Weights of a small transformer language model.
Training: a variant of Muon for these matrices, 496M tokens.
Each number is 128 + 24 x the weight over the matrix's rms, rounded and kept within 0 to 255. Layers, rows and columns count from 0. Numbers have three digits each.

# layer 3 MLP up, 896x224, rms 0.0525, rows 56-87, columns 0-223
141108119092142127115144159126166091123122156120081110115124095076126142112168137143073062155128160121136128146118092153130167093149185095150096105126155125177188120144115110136119114115117155137144149107159091168133126129131126139135114116118084112120061086114146120162137137133177111111113185105100084147114124162148113133076136157139120104107105124128130196077169121141133120160163135110106122145191128117091138126180148128115127167130184119081124145130087129071122129134109177130166084143088166084164064131131132120165158130078092189161126072128123129115163075161113098105110112134137160131122157151149143121143107108158102132157125181076150149155182129157097165121138
132134150095124144112143146114128111109124138137123132149106070114106099158088136131110121139152108126121157143137133166129140125143117096140136134096113118158123150173115114134123122120136110087163143119114164106167122120118131149114112143092129137125106138127162090125122136113106081179126132115098119130100135127151138161156121126094144129147134140127125138140119144146148161122109128120165126126087161094131100119066082131180180150121131131113139140149116129157128084140106141114125133150138171107121088112129137140120136121132189151144124173129126107156148098108112143126131138080137116161079105129118157122095146119111136124166130109131089159143104139115137124122156
153155112154112143161129106138104155109139175127127067116115145132090134148094143097108146111141160155136138061127110133114116115135119100131140110121105095139074132118109150171075143115106092148168102152072114122141148152159128149159127103132089123149179112126133133149129136158143132109121141122128142115122096101159151138116123138126089096104134099130133141127131114159113177155117147116121150141144161112147095145138119121158150169121140111142130151152114110149153136124172123103056140144106113101140151118126107112132129193137105138161102124157100085150131162095141111106175105129126142108115166152102099131120129139157155121098131163133119189134094119108159184154170
146093119119143105116121117160119114108102149094142087133132144150155132126117157163114131092149112118116053149099142122108131136075160140170156147140135178167117150109090127109136158138121164126128141115127131145134128118112097151119129131133133098149133135115110127137154129117129133114130161144130088116140155120153089121121149148156125163115122115162108115137148147084135141108137165157134129081092156137129128169166113157167104141107134118101094145103141113115103110100206138110159130156148133094107142127081121115137134165071129132141080136141122097113166136138161111136099144108133112143133130137149110117160122106174139174119114086129132094177107125102136065144138
136162166120108130139138154164124124099143118073110111139119183124101114123142123170085130096122122156107126126105129097157177128107142090139120136120134156097070125152102121181108112111136145187090099130139143131128129127145158107113146117076092151125178142126107123150087145147149132096147131084171096103139113096124138131143142173177134088146106166138127140090145142160105170122158112144142112152159123143154132144102108100147167132144113086121110123123098190126125134112148121143145152140116144102134164193140105160149109121120119072045160135131140185104157165154118102115130135136100168088101126117096125094116113098119063102129124157097097139170170164117147151112106
118118121126111128096073144147153149125118110144136165100117124106121118114118133155105138129149107081158096133104125139116164124143118138143138132133148126130161126138097117126139111128126146110143136117138109099150121152134169135132124109105119152136095151134116149132127141152096108128136150110127111109150145118099121122153109119123125131157152148106149137161112096101129166141148097154119127116123144125160105152148135134108147110102099131138152141128134126115144145136103166142102134114133176129137130128127133122135108109159119116113130157126109158127098155150134152097122128102129156149109148124134123117131115097130136110141111105129117146124136108130121146172113
101144086162113133154144115086118145157137148152083136074140160137093157136078145171122123176105094172111178175122141099155076136097110112063110072104079153097135140134110114114048133117139158134101168142173109117114108112147122116155168131117129159136128182163084154125101123145189136106131137146128114122129132135134125116122123162169085107128093174138172114106154114122127098157090097144096067143107138061131105141113100124157135149093130141182175147103151150138119107155122165145091071114154104133118122173143138141134104187109120102109162130105104099123176118131108173110130123119130132133087104148140093161154107071064145142134123162165153075131143153159117186132045
125138174121125143118114103123141152129137105146113114110113118110119109094135102163134122110123166131139096130154129155090074158151118147120143099109097132185126116151120126192098127112089074073121111117109149125139176157155109114155115127172119139100156075136143157118142151096109145130119082166133103162115116076128096109106106137130120133153124125162160136163122171124101155126160112131095163173167160114223117100103196091104157121143113122123107166127143107106084113152126158132152161128136114131144110077101134096103153104100123114079096170111159109161118123180116109148159145117129113100120165129162141118100077120112121159130104156124157131174092124097164119127180
096109080119140133130150117131134167101143141113098117143108143114114139070134097127157142106110164174129080121133129090158138145091096117104119108113122154157077149144140124140157104120112152134108141172133139118149140090120163127150167109115128100132153123162073118157129145107110164109166157141112083169127130171167160172136149116126122145132145134104083071152124134148123162192132172120124140157097153127093095140156128137123144095106129163119127152172155085138122134138143106090083177107148115134140118127115111099104172137081130126117103093142139115122114126178120105161170089113111142126119141107162111131129123130136156118112128125131110133100101096173118095125094
190113159130116111126169140150130106133098113154119129154114150132120105086143140126168109118139143151142087159147110139123138170095145137125142123101114120164116135155141125114117138110141108098074098115144178149142148129164099153066121120145121119125125132110127168112111124095140134128175129165117106158123170086140104136089108116144145129108127146136101120147143151114147122101115142142132115150122123113155103143107134136076160065124092110117151125113115163108137128129168133109139155108133149139104123141121082119123104155140143151097111140154085117093129127150130154148131152125092144135116092089132071133116122106128102132117138138138127172126109128145162142120157
133101128131159124131158151120120115110124125113133078139130132142112136119141130118113109134120130184139135134127108103125119136110166133155135136149123131108139151109145143111118128129103128161107164106150146145087119133131108126114112136104117125130150091120124110113114130113139128107120161168139162106104131137163157153101159143117106111104135127139124121109147167138092113116149129099121134122092137109129133121113121107121143158127134155149126122143130095102118144124139125173154117160145106139101124178129103120120148136085159119124115118127143133115118086166123122149132171150119115134113110133134121140142139118122125111143139094147122137152132149122133134128114
154101141091178134141080101114166086129152108135120126130124114148124170123141092107127114127123170143124147117117117134139152125112156139107129142122118152113068132139123140150168108114123106114115132152125134151135142154112121125110113128136116118126127109099142121110165181139167131084130150120139139143112108131114122143154109147111081128138140133093116147130141143116124143111166079110150123105101117149158124110167110068126120125101130139101105163120132130126117122133153098111161119128147114135155135093125155147131064154145156127110152115070170132118093150122143144172136091128156115135157116109183096154133118147121100161111111100129125132124134114134134117182150
126112127129116119115121114143101096137096123156108116139133137122124116103149126133126100115114129129147119131134142149111144163109140114127127135122110132149120150134142138129151126131103111112109148109137092116139121121132138124127106125142126128119138117119129126139141128126124126126131126129134153143096139139136131124121104146159119110121122115158113137128131119127105131129141108107125131138104134121143124127150110146122117133119127146132107143111144132114110130100139132160147105144110141118134126131117131121142149140130110119144152116132123093150125120129131123122131127122101136114137143131146161129129094102111126144112119135105116121144138132140127138125103
123098125125158140118119107098160134121150148122140119141118120167127126095104129175129126086133081133176126171117126139120129103095083140106104073118144125172101078149139116149130095103164120105125109130126172133121104128134110116134116167105123117124145171120122140099117131179157129170136124123147113129144101086137120119139122138113147161121139166134102128162118122128156128118130117172111126122183112116146096132121130122117116128090142189122152139136114138151097140089133141138159114149134161166141110138141129126154135157137156092131172097134092139104137132129179144113085188091101163135114119102116119084137098132135128118131091099134126098116097119122133135173130
178103112134160134089105142115135120110147147155126132114161113127160087121111138141128131113157153184189132135122103104099096074144113148142111080124140150135169160133145091149099161128126171127102124140089115115133096108159128106113084145119090126115154111157138161116116127116116101116178148115117140141116103119166121091132128127200112179093138178129121128164132084118119126131139141114077109117093128125072129139129161087175165087157158156104124148093138114119143127143156110090131119090131125140126066118112110116125124104101125181146127129123114125131121095101169127121161153140172128133124104115162162133139119103121155160116138146180101121115115098138177098114103
156140184106078094154137113126139097103157078152129128167116126145078133183148164096124117104089147170085170153150092097127148133112151127136108145132132132109089122152098174183134165096127123163096149132170127141114118138108144177145098158103093088126133094161132147114086116095156146171106115126066119169147109099117108114126080168177168132166099133112141116139080137148135140156113110131114133148184152115154082122135164107126153185180098141196147150111084167114100116114107103138098122110097184094148140157119095130149138183146125142099115115108140119116127099202076102126162159115119214115125107149107132090127122086103119090121133115108126112139145084140131137098108
132076106138136142116051182128114109115097134130122128144132120174083165122162119144125114120149100089146140120105147148165132112088086083078147141154144156131101108160181091127145074202091109149090125158160162121106147147106109109132089133178120114125113100103153092115138152098108148115147114044147084140124130153149161140173082117137144171120129088097111110107144157178154133111166077116159196158140067103118122123172141133145098133176144116078145129129151142132108131113104123189148141121064135124138122123128107097134114144151148128096143105082156098174123142095172151115131113131067118110104115165184140104163135171165109171112142144144113105138138097150142117099141
104141128177133102135134155098122109102157138123113128182127103112120141101175158154172147155111130147116161117181122168127153150112152102145103136134142171134115120116111124112106105158167122103147126116118134141150120156134116161172113152137110123129099068122170107146151178151148143103132110044125127124120172109123108073086122159177114155104143114117155127108118142085131070121167117093167121159158184107146162093111137137097087124089144107137145111118067129136137100102119122159111101142122172094112102170135133144142115140090162113103133131116118125131123132100130118148086108126143134097177103134131135119135141123161114116151130118145159147124098136128106158100112
176079138140086136122142077122081098113159102094132113122130153148099122206132113176136110105147102143118133162103101125140125097110132179139137158100128092170157119132161131136079135116156132156154138094190134178176124102170142105152082117163095107110094125111141141147087187106107097059135128148106164115164110126098140190155092103149067127177138162154139126134121101122116133120077134147141148155096170081101154159125061182142130068161166143131149140118112086080137147145144112137152099083135151130143129109107110128138132108115138075157114081149114129148117107098146168090122114121131132092150096163200126167117152104170109121139161069120153063121158134106150188129156
121120158119175117108142137120101132158169135101116115147177135136102096094127168154128138122128161140126101118164148124135103124129059139129120101129166167119128147144140134164107158108132179132154105145158149125129155124063094126106106130095144126186106096126148132131147134102142114100146108120104102172137117125160192125093120067115143160164145104172139115108150153122096145068143115134128182141115169163097122117098143117163115091159103119113100085129147143123147096081137156110139126101117125120158151133076091130134125101124133124090105154153139115122141149112128127098139137168104129139100133106118130143130161147126110146115136126146120186100109184130138128129059
129131142146141109156078112095125138120092132146138140085091116111114119150134122159154118120124158115138095140163149128147101141116135138126123119084131134113104131136128119118178101119148119096073115168104122139132132125145108091123131135121148129142136138114104135101100142133116130161143126173150145112125116107118166100129183156122144104127120129121151114096167154132098136188126131127128086133135124126149144096092140154133115145138140148150160118123108160130162161144067108099133107129081068126143084123153131161178129134162137105107120123190106123123144153134097106103111136126148092151118117164130116115140127117098141158121111119077118104196140104136146120137161
118116139145120119121106150105138132111143101126157113164162094092087133156156122142140143105124133123135100090120149095160137114122106139139105126119135131132132141155133154169097168140106083154126141194107135156198071127083112173130148087099120158168149091149161132128124136152142144078138139056140126144150137137125089165124133136130097090159131138155158094097120114109116096148128084164157083144157122106113129137142128107121138101160111132121135162113158148095111076135109110126165114130110149101135101106134148129124156123100108112121134135190172095135158141108141106170125105107145190162113144093127133167114117134105106113147098101157127146125085132137114149159095
169112115108157090108113088100117145182113132120113165148137089110106149134137131145122104138129130143152109096095143126125163146119138097104109099090142134146123128112124096116126133135100132134130162123154122138151158125122163130104126134130127145096102107116118165122144117119107148123160119131104120084169125129139147115127142143153134104143129109177130113133119141134144128091148136102106113157142147123124113148136141141142093133122157101151143169118142169167126164128105104081139116121180127125152141152091137118174163154133163144141162136150075136107136115126116131182122099118085083113114125112142104135119149130109138141146123157145120129132106196105132154114129
090129079126131082112136139110122078140105092147161135182170088105178101121121147108114105159148156157115110144133122068133117111128129134138122126134145109141131173100157176116134149125126145110139118149127117141124179133134093081165133122106133131148116129152155148140170106125174115154154101121101113123157154095155143110071113190124083112144160141145085150091151109103118108146123137149084123062158138120134107097074133131119085152155105130139143155109169089106128116146148190150103119126145112140092115141141097104146115125099126139097078119147141130155167051144152154170145106144119139092131152143106037104150181127080113147179087138151142087172136180109073114086138
126097168119118127151136097095117134115112099112078143131145117099129124128161142127145107144140115132128101162170130141152150106148117125151114137143143149108093126129118135150123117098120131146076162121120038112096125126119152108132142148124140103152126146138111125111095166137121165126109137147177148118161142117149062151176111099124162118105099135150122136148108200135123143100142124142165107102114127115130161159172121129067131121129108117122125117057145137136102143145121120134122176163085109108085178123161120127127131137050139134130055133112097126145176143121142097145169157129115126094165130131149108174179167102122146104130156116095112104108152097118160149134090
116084110139141173084166133136128132151103189154103132161128119086105138160117154141114131102131118155113144136103069129088123133154132116105142110137168124085164129152114161153073107124119149098128111115096064157131091143114168169117133098117133173129146128104122149139088104107142134152104111083140136106108133138113139135113122152127103151107156122151205140131151168134129131141132154131130147153151090104157125110121115160172108109104120131172127092111157142177077084112111095151135141087084096161101162165115114117172125129153168136143127104128122145141121154126174136118141175163128117121125135095091120147153112145137101156172131138138107095144121145099150095131123
124108119089119165112109118117105128150120137132124173130111111136118111167146167108147157146130124153113136172121111126095160139136137095083112097147110140086045128151159161109123122084155159117129154123122136153170119100133104178107104094104109121139178146117130096134122152141140127161103134141153145123140147131114108148102107161124112127128167107116128108102125091119142150180139119124159103182124130099169138158132137099148128157075159134137142122102117145100097103094122209146108098082094128110115160116115102124089122103164114107196101155099095172103138114103145148117166140129125154102117141119142145150121163184121118111117156117108115115074130129128113120164088
136121152128149119120099169108116099123124120164121135168117101112133087118116145134088101133073120081128074121095150160104168120079139155110172151145146173098131092112107126136107147107091137123126156150166140144136120143138104163150119093111119134131124120161165147127117148129126165150155124102169170146174159139124126125128138139131155080136138116150065146178096156164099127115178116104138111113102179085153121142110139131103137100152164108127149160106144152069124137093101186144129158121115172141123161109111142135131139134125116143147149151091152099150110129138104099126112146141099117136118128117148140142155133093120074143124086092137132084098152134094102128155120
149128108130152128145140083133118084156082136145090193149079146116107165094091086193151177127087144114163151091112100111175121179145139127155130092106100143127120135142143126100094183065125128064133168112156095168142127108138110121105112128121131115134140100129124125096166104114130144134141106150173109147125135139145131184167135120087107122151136098161125149113102090148142135131119163137136114108141143117167119138126188127081143106112126150122102166130158125145099103124119112172132128123126121154133089108112073084148130097099134133118117134127082133122107088156104137139140137118077142113169129150180149127105124114114138106081145125139116130131159143112156162127096
143159111086109114157121103107137114135137106127108154117130101110145132137141167107093128132133149121115104117116148141146085127055112139112122126124124157118125133108140133094126145144115139160142091141133088143122148114142126143126108170098145183117135088155135114125078120152118123153167100129135114093123124117158133111092112157148136118162105169119126145106135138138146102131099155152174107150139088104132111125119123085120125109136138137101158145110096097151141084108152139179115120118105117136140116144144106114161135120143137135166131131109122109127125135154118085137125140108095154172153148121134125145125137132111097104119144141139110122115143142120132157118176
050111117110122084153133127124114122124138095141136103147182133131104099167146101104161056149133102147143132118115157153143105124162070136196119125092096113140136085128078090163103116075148138147174111160163122119150145149135115173134125163137143132144160138143106158129140121114098141120129103089105116154110111129141133130124146164169145122139115121117180163130107136162175069108154086136191128139167161132166108128137117113138158159087083141137117088163135139168136135125083094113143144101166114131118151122126132159086124129127164073153126113145144130147117097133170164163123149086100133082132155097141103109147137111133120152141107156119107123171107123092107110091112
125146131122127153100153122089147136163155162072119115107099155107112112108114130116106142147121117145156128116123136115096092150153132142129106142136111159141124148110140150117062143102150134123079151124142128155081160106097136108072119151115089157162127161091150180112173088111090145153148113122158125131102121131129139096103126185126148137130129112138118132104182153115113108179151147141144142123185112135078109119149119141126131069143146151122125139118097177133150107104113093102124155100147122124139144138137144091149138105123148132130134128170155091127149105143137144113108095156122125132102129097138137120120080130106156151168135146088115149169130171122131102130096
# layer 3 MLP down (transposed), 896x224, rms 0.0345, rows 56-86, columns 0-223
081183146106100101112125143158198066125052132100086131131095101152115110148175109123103088125125199139117114113165081114095135074171137085165116089127177164152169095093161101170130129149108140130117148158132132162156116081157165101091110152157162133149134102129153115141131170106155119102135119132158050199143129156149148169126163180128109116125122132138125113131127154150118126069160139121131101113149105088059144111082127150090132166110142130094137143147113102071118147127110145092118122163078127144126136108173154089182134106098048092111198087103135139158156070166151082116110095132154119128136136142143147154130097137158143166145150157087187072140166132146099138102099
126160142143109135109121135126151119143138131089125110099111132165142148154115125139137107103144112153127129116143115118140121104111124134116093131153152108134130117071150141093138127155120144108132108164131091165091139117151122146153112134150135122136129126125104151122138139183077156112087137126112107135130147140155122132107151114168159093154116136149094117148144146094109152128195124096102140108144128109127158120151134123085145099122139096136109121113136140156154117128163110180130131125084122112082098086114166132130115148110100143134131126099098084064093163123170130139127140141117149104153172095158141139118122118145125118142128124122147098141144147134122143141144
129133115131120122185117122132133132121144128119145108103120098109114141176126143117115131073084143123149115118104100083137150145124165132140130108102123150125133082124142169138109193091122142120134100113089146160110160132113148116152164135142062127100116097099119098120115137146108137116161141143104117093131164096121118101101145156143175132107149119124143131107140172123151132119099152141142127134118145079128140097115158117132120132192100124172187105127145129088143129154138119139172142122130107118114110126118144136111123149126118109125151113171122146099134119136121116103134105140109112124090145130136130131103147133101146108139138098153181177113154119128142192103143
132137140115089161131109122125135135132126150115121093134165174092091122097144118138115151166119158110133143113081147130117116101141111136133122122147140126091155122136120135142157140090149115140135139155158158123133126170099110111122096132149126127131171095137153141118137151117144152148102098128138127158110117141147121165179154096147167131109097118127156127189163108194128133118105112110108117144143117143131113116105114102097113125148118117110103131127116105170131127142175144104160106116134143103135129133140105102098134151142091110186105131113145100110104099145080116111173124110126082122139121129094113179153109111112112103145121142082158118123089132124119157147172
082156171106161124174094148118128108119151122168109120101092122155097153126162118122147130116171129133126150089062151131145133102094158137125157155106119122184131162134152135079137133141136161134107153134131088139111108160133133161074131213121131119094147128126128131141117107094097105138130130128122129116098159109136111184147156077126111138108161127118127142104158078100162109127160141182120160058131105112118114148137123083147151133131127127165127122143127116109152107144090106121117137076155172109157086103122130154129157128131134159134146096101146159119141114131074105127110169110178121133153119150134102093132131140131149148169086109104148134096121163127112082160074
131137143118124097131135142109120146133140131096116126157123123136146117118135121122131164128126115151110136119129137122132095156140129133154122144103129116129100148129121113139096115131131136121142143141141104136137155126117116136150145146125140130136156130155144111120150131117141138126118120117113123156119128137125120134127135125126108124101135124125130126122117161157135124107100161136115109103124114138117103116103132136133122168133138147124123125127150132122135089126144117101122115120080120127096143122120154133091104126119111159110111104107121121124131119169126123124124110152150109117177159141153110158136134144126152111126135137146161108157105127148127120104132
140087078153133130171154099111124103169136130163118097106104149137125126142122117129103144130197153137141157121132114145140105149181133096134111107145118130128125161172150173095142162112122094105136147123109105187117127104116073119145135092144128118170129099135147145129126148130126096113144133090095116097136125126143139115103088093161135083072101087118123123142131144159108110091117107146114142122162149114107115140137123144176105181113074142153116142151101112102143152097141134133120159141110136127103173123115138156102132150123151159094111155133117133135161176148131125110157145151113146162049125169038134067144110119125108134144110169110139160090087157130151081169185
137142151111116102132149111164126120158125089140099166147155135142097108171108159146142084144137131132097117128099148098086092114134142133132155143129103128121130093136143142124144161100131159126111117139095125120154172126145183095040061142144122116128132129120132124127180100163137139153107135192130127127093159111119085091097120134106134141093143095161143190087168125123162151130140124114128148151122176149138118115117096117102156145143104142136130074108134164140146088145063102106131119101134140169158167138112109161131159115138104116111145120122164126130139103080124109132119077140105146124156111181118138148092109130133059093133172094162119135084205115120157182126079
094144129123141101126130142096142144127126074097166109091121129112159105163140186135118095113136133110112118127097119112164141132135153083135153129135166154126120136076165134139128093124145174114154099148126140138132131127138135108121062152133141136195148077124156174172136139162152109131066112175119123110174114126136143134120139139161124125107112107122094092116118134121144104096136127147111126152170082141126126175126160116139114151150106111090101157145104147128096125126112127151128099099127119098125139111114106126179107135123105091103142128191097148115138170142136129129130113115131102140119120155077118177115144126150126134133138153105108108115170118125101148127141
153147140129123144125137153141163130125123125116120111111159106114125124102099135116087101127131081096121124088135130096135130113192114160145120145130104123125164127117147116119131166102110142129142127152120107106084125130134129159170095106129139133145104126129133121151112131117146120120132093099158090151165118124127140104109147121119114130150113159109122124144115136166166139147089099137130164135143150132139160117118159162120099161131159101095126104115101117137144106127115093132142147121081134151149161111122137135074144141109143139104136158108149144110121124131126138139169114131118118142075122182119109105153128114157110101131107152192104120126162099126152145123123
127125132100109126152124098139148119131123139128102140142098129130137096093133129156160125135149122091125125123113160119138146108133106133131135137128129135147118113145132115139102138119150120100137086135125125118142125119110156132154130129131112106105130122129129145146125123124139154151121109117124121128134146125131114105160135100155127137154132124131128116140119129133125137130100104130128124143129152151123138157129160126133121114113119111128136108128120157141117097135121128104101143102117137101145133107149154123147106135163117145141129141145119156142134158097136129122112110116115138126129146104129132100108101168133135126130137159136160129127121121136123114096136
131124137193152104144131122147139127120130163131063147140148141116138099142119142127097127098145117126096109137109118113141153162118130124157117115116109142132134111118112134128114143126132120120122135135157141088095100119122099087133132140114155093123134100128127132119146122111117123156115144157162114142169126145109146115111125122109098147145089105127162091148106121106151105108154141112119144158155167094112119158118137140147136099109162115120125098107088150114100109158085132143121157147112137126150126155150117131086133105137132147153144117168128112105182158172132112147123120162143132148087127107120111145115129129133129101136136169119100154102153114120156106133135
137122146124102099116113120119126136121153117108091122132124137132155120096131137130117167129120122081122117107100143132109135119149144109105103117121139100103121115142141123096132144103136126138148128126143123163147150117090150121144136109108135127140154128137139125143124128150133139145134118140131112125121137120135113127147119130112111145119124140128119102138118112138117146135129123139127135102124132125143141107111140134145147141135138122114120113135113133144149124136122117106133139142104143100127135092111139140114138134132117131136128134151121104132148111142162141128136133125130122137132143156129125138113137131129113123124145146132161127110126129123124149145146
127143138122156127163178138143104131157130116084091112102120136114143117132133150145146103141115107108158149094155170128147079173114123123143098128134129124156108134151177115123153141122170161116117128137101109162167116136131135114092118117111140141138191134149107133155116104100164078147143126126099107156127113108111150147101130056081164097086142134131116157129140112154131130140119126137148143117147153133129160103100170138146148142126125132153114132129097123072120108118123079120108160118117134104108106128141127100142110144129080167150099139118115118101084162120130134113143163120135133147122126114124141123140131112143169108143106116093137115145110139126126177107141
102151108127123128165142136063096155139112114134137135137104097124114157159136146114079121127123122102135127084103160130132161135150084141137110136166144128145146126095155119152151132158107124179141091126133103180143145162100187144161045136164137135156139114152172130142111121146149134076161161156114146138099170130160144136134146104109086129131115115159094115117118142114132099124112124100111137135122160130114066102121136179114122133102126122147147092127117104134121102117154130138151160121091174147138089113070153106081143094146128156140105116169107135134083095113123141155164094124146132142111156122099131088066125148112120075171141113119143105119107126122092152187160
125179098172156161128129171094156109126186179183164103111153073178080137142122161135179146100120105111180173143095126131124122055146101097136141137171105175155166111109119171195122137078086149113095137064150121150119141102174134118109140077124103082102074141104067144135154109137133132168133122127102116128148068154172174118106115103128123118122174118098145153129119114127179124079122148154108138062077158139129143101105130112154130101133143112163113135104117134129101144174131135086180170165156150112194080120076148147098119095146103138115130114079118123134144115081120115110190103139155169141124139128110119122096114079098155162103134125164136108182155088074114126123093
173159113146114149145150160149121121160137153135141123115108115128112145115127044131144117110182066141148063145172104132167076115149140154114111141115118156105112104136105149100107139152130165069124145217163131107133186129141156117176107122111060162097137115154139132109163141137108163110127187105105097149177124163123209121123089082080109133122125132078146121157109091144100177097072139159140137128123053106142105193099138125154132122142114144105120148101155174108109165145144130121156112185097122099111125183098140101106170127120115158154115119124119105141145078094099099146174172111111131084103102118158175113103122085110104090123126159159130113083156125113134152099137
098106098103138097115094122095121161105127112137144163133160162106143134158115123149159145153107135112144123111144132117165111136126137146102059090150142134138138142110131068124144153163089121159096139116144080114122179120114111141133136114144128112134164136140064127105113136078124158130123123184132126099141084133127149193129139126103093107129163153136155106141130102167142119094150161045126155154089118144108102150106123114130067110146099131146135103130130145133094134134134127123136158155137128116147127124110153128122167074151107127125124123157147119124122101104113149158131112089140137138105136147184099122125124131136114174136094131161176166107147127149130092184148
085143133140142175088141113116092138184156106086137132156108087162125174096109133126131080104141177147097138111109098139148090153126152063128131111135154123122153139169137169121055112133173130146182143068152139089159123137157190105108144119100153139106066139138117144150097128137145083123071082130063159132152115166175108081130131070140120068172146210096088164123095108126081099172093137113097089192160111110152081145116107174116132127152171100190161102100071083123164175146195154140142115146160097104181107121158158107156144103106145091124181101145094149144098170151106087156146123169233125035126163138087110152149080086190103117143136118089136094144153131079149148103157
125133151122079128133140168152153104121132142211130142162124113099100167078156119145142135101139116091136132134132137167114158149156158126072135138102164079088127120142115093137163138125098142088139125106154130117128111105191178140151079175103120121094141164099147084131124149145103130117098148153135159142124126109129156126149128144125137131102091090073100137108129088110131142118131137109127105147142122104131154145122127146153117094148172157111144111106143126194091093127131123147159148173102142138124087139147145117136090143157156120087141106097117134138100101147128098135123122172113062079099110110138110119134112127148141158138106148127128103152124104163151148174157
103123132158134145113116086134150128136145126126087088090139108112137133097107096201117158091144145135070124145174093112137114109118138164144084113110152159121138140155146117140165178093158123140180158139090141109130126136130152101129166131185151101129139132087132116136140145095141087089123135120148143146143152141111155127130123174082180113117125142161167138117137099119141175148138141160113120105132096105101121122126102097160128110102085172149140100117131140138146119137114139116117115098149103140108114123138086102147107122151144148124106160127114090117131125103090097169129125076114111110109109140157135092143106167151086117127155121106147105156144104134167127145144
113135145164149141129144160144130111099121164132139113104128120123141118131128147081120162137116138153083120111109159133106119146154116122137186118155116143116142134152163120120100101105157100142138117102132096109080157117091113111137131122138123152105141126137119127169167124096105091071156142143103128097105113139123140130109149146084158125143142099129163138130141109152138172152130174094112124136149068147162143111126122094095095078139149090101145113154165129123120151167130136089145183136165132187163158124123109149094157119166075118152151129103093132155140125104078167123066123137172119148157148148151135101135113158121111085113103126121110108103122131141167077124092
167152108096132114129108103127167100132157084129168104159128113130176152108155096113090116135150118132120154189127133117085114201123081132115118112140142113125130147133171117073111097126143108138100120092145125120113092135143132162135159154122148130131129194148101106083102137131121144091136146117112151135137130121127168095159142158160131121151113165136140094153119114141163145102131122151135083111134153133165124127133109117113102169154079112095112100153091119094143153120138109129147160085175144106124124110144109184125107096121111142116124075150084148131192133084112094157138091150128134093137126132121140119118127092093173137150117167143135100120108135151123135147151
160111077135157165141165143089127114117108132141089147134144117160130180180133145131113126147134122154133155200120160150099115106101123227082124100094114115155140097175160119135138113129129125119130159122075146090112128119128133120103109131144114109120093122170115136181129097140112103125176133105134110124155081138106152115125104148132143172057096079127104176076133153133127134123162109103108120091133110123145126099100091118128121153188134099124132151096116104119123157152162133131104140164162129094144111152139115128123146124142097131129127140126088126092121140145101120108128140128119104148170116123183095095076121077128136137153149153142152149094140122127109178152144
150128176129144141124164084115140135136159122116127106139090128150129172088170104126148108159090112121138111123119090129116144102153152152157095152137165162164136129122117153180123155134107146148095156114122127121077152137089117103145111120095162167149129129147092148096154164166078134158147128157155118115114117158128125180132103131131108159090126078153175183104121116141168146114146155104150143108140123101125104123118113122101096115148136112128134155069158156161092148136131191117111131129090132181139153116134095127143110109105138110055096139095104113097090104071133102089121113131097112110122145118134111140140125122116156099150120114142170121125089091154171124163137
150146108145132129125111121110103128152138130173084110144174165150113098116115087133140122112182098156144141121125159138138059144117155119131107132142127162123172093136133151096164136165098123117148112117163116115141175136126066129136175135168107093149133142139081141121101124119117112108142137106091126142131151096139130071132089147099097184095085169145120105141119121123166099114133125084155131114151151135129128107115122120128160086140141119168135143065122141098145137135166112133099143146138116170138152139115131087110124153134108120139134133144119084143117109094142115084142130167140096139125132191103075141142133164119081093144175147150156123108141064179126136098104
162105086114113102117170188117152137158139152165170112116176115115128140157095138124131146140190122124128140067137114156093106111133096165162123115128129121106170115113150143124133120137127137123126107123136104078119118115147094141111154105158136102143125114119106118124114093127130127181098153100189137138160147151107138073163111104081124160104118138097119077076132116122108108151115115151109117117105113121098135183129098104133156108101092127144147151097106115130093149140114157138151116121118163139163100109098129160075141103134183139162082157174150116101157135169128146119150153169131154069114132067108130131119123143153110158114110131140144132202112147104139163114114
180122146182120161111107100133150151153141133104176098133135128106147151149128164105120154150102116166180148166192154136170185142128123139150096097110102136077139063139134116140124140125132080109146122130111143149128146108111129110125110151059136139106144102150107114134134140133116113143107125138124129095101163142134151153117087073130114113112118109083130120128150088115117189098131120122115168121123140145071103117124112145144078124140158093107139112136115110117093145107171101167148133140142133133111196150101120108136109104120126137125139145107131152130139129124144139116129093125143090100171144101100098147145150068107092105126125156092124154155092177132149121130188
133101165123110073159155144146132106117112133085151129115128144139080095093095169121159105140096134148127117116138142162118077131163084141096144122122129117146114142162125140143094117138139153186132156083102130122126109135124104156127138132124126173128082117132165107137097131168144141150137103134150103113156139161110157077177113160166111125106145107180128105146127118135156149118114156122135131144095072061138156112104081117189155143126144083115117098142097100141129165106081140100128102066129116127122158074103081138101145129149124133131098110113115127117113124180180115198114158138169197125094128154105134145133125157121146157136114107164125160130160098118157137134081
086106142119156090121118156142120137112129107129133137122148178121112135120146137155089075107150127094154141128151086118119102128164102132129127105129123124131102083133142138118143118139147126180119094095125158153122126125100154143131122106136105123122120138123106131121098140098118179133140128144162127097150117149136116135121158117161128103100125127120075110141116139135107166144118139134127137116140155164119104108131127144122123132139142109108120112131145171141105106121151130123112106121130117181116089120096107101123137141121119138117144145130111185136110116085116130175107107135137113127139132134114121110155127161153151150132136140158139142148126085151126139120160
129134146088127180179123114121122127126155154175168121056165115106129152115109128145101090126160127109101121110120152134116112097110137152096094101175140121135082127137162174105127123095120144110092132107114134121159118124099142132151150126148173139108152104132179109122089126101120147132128154171091120129150108129134155152112105104103133141103144090130097152138133144096094135121153122114078122147115139124097135144142129097143134127170159131145161091163113106117122122153124143088110160101088084172102121177113135132125162116150147130140090118101139131103119106168143119084148112163143078159145104142142109152141108059150093130160129122163112138147132143162176167141126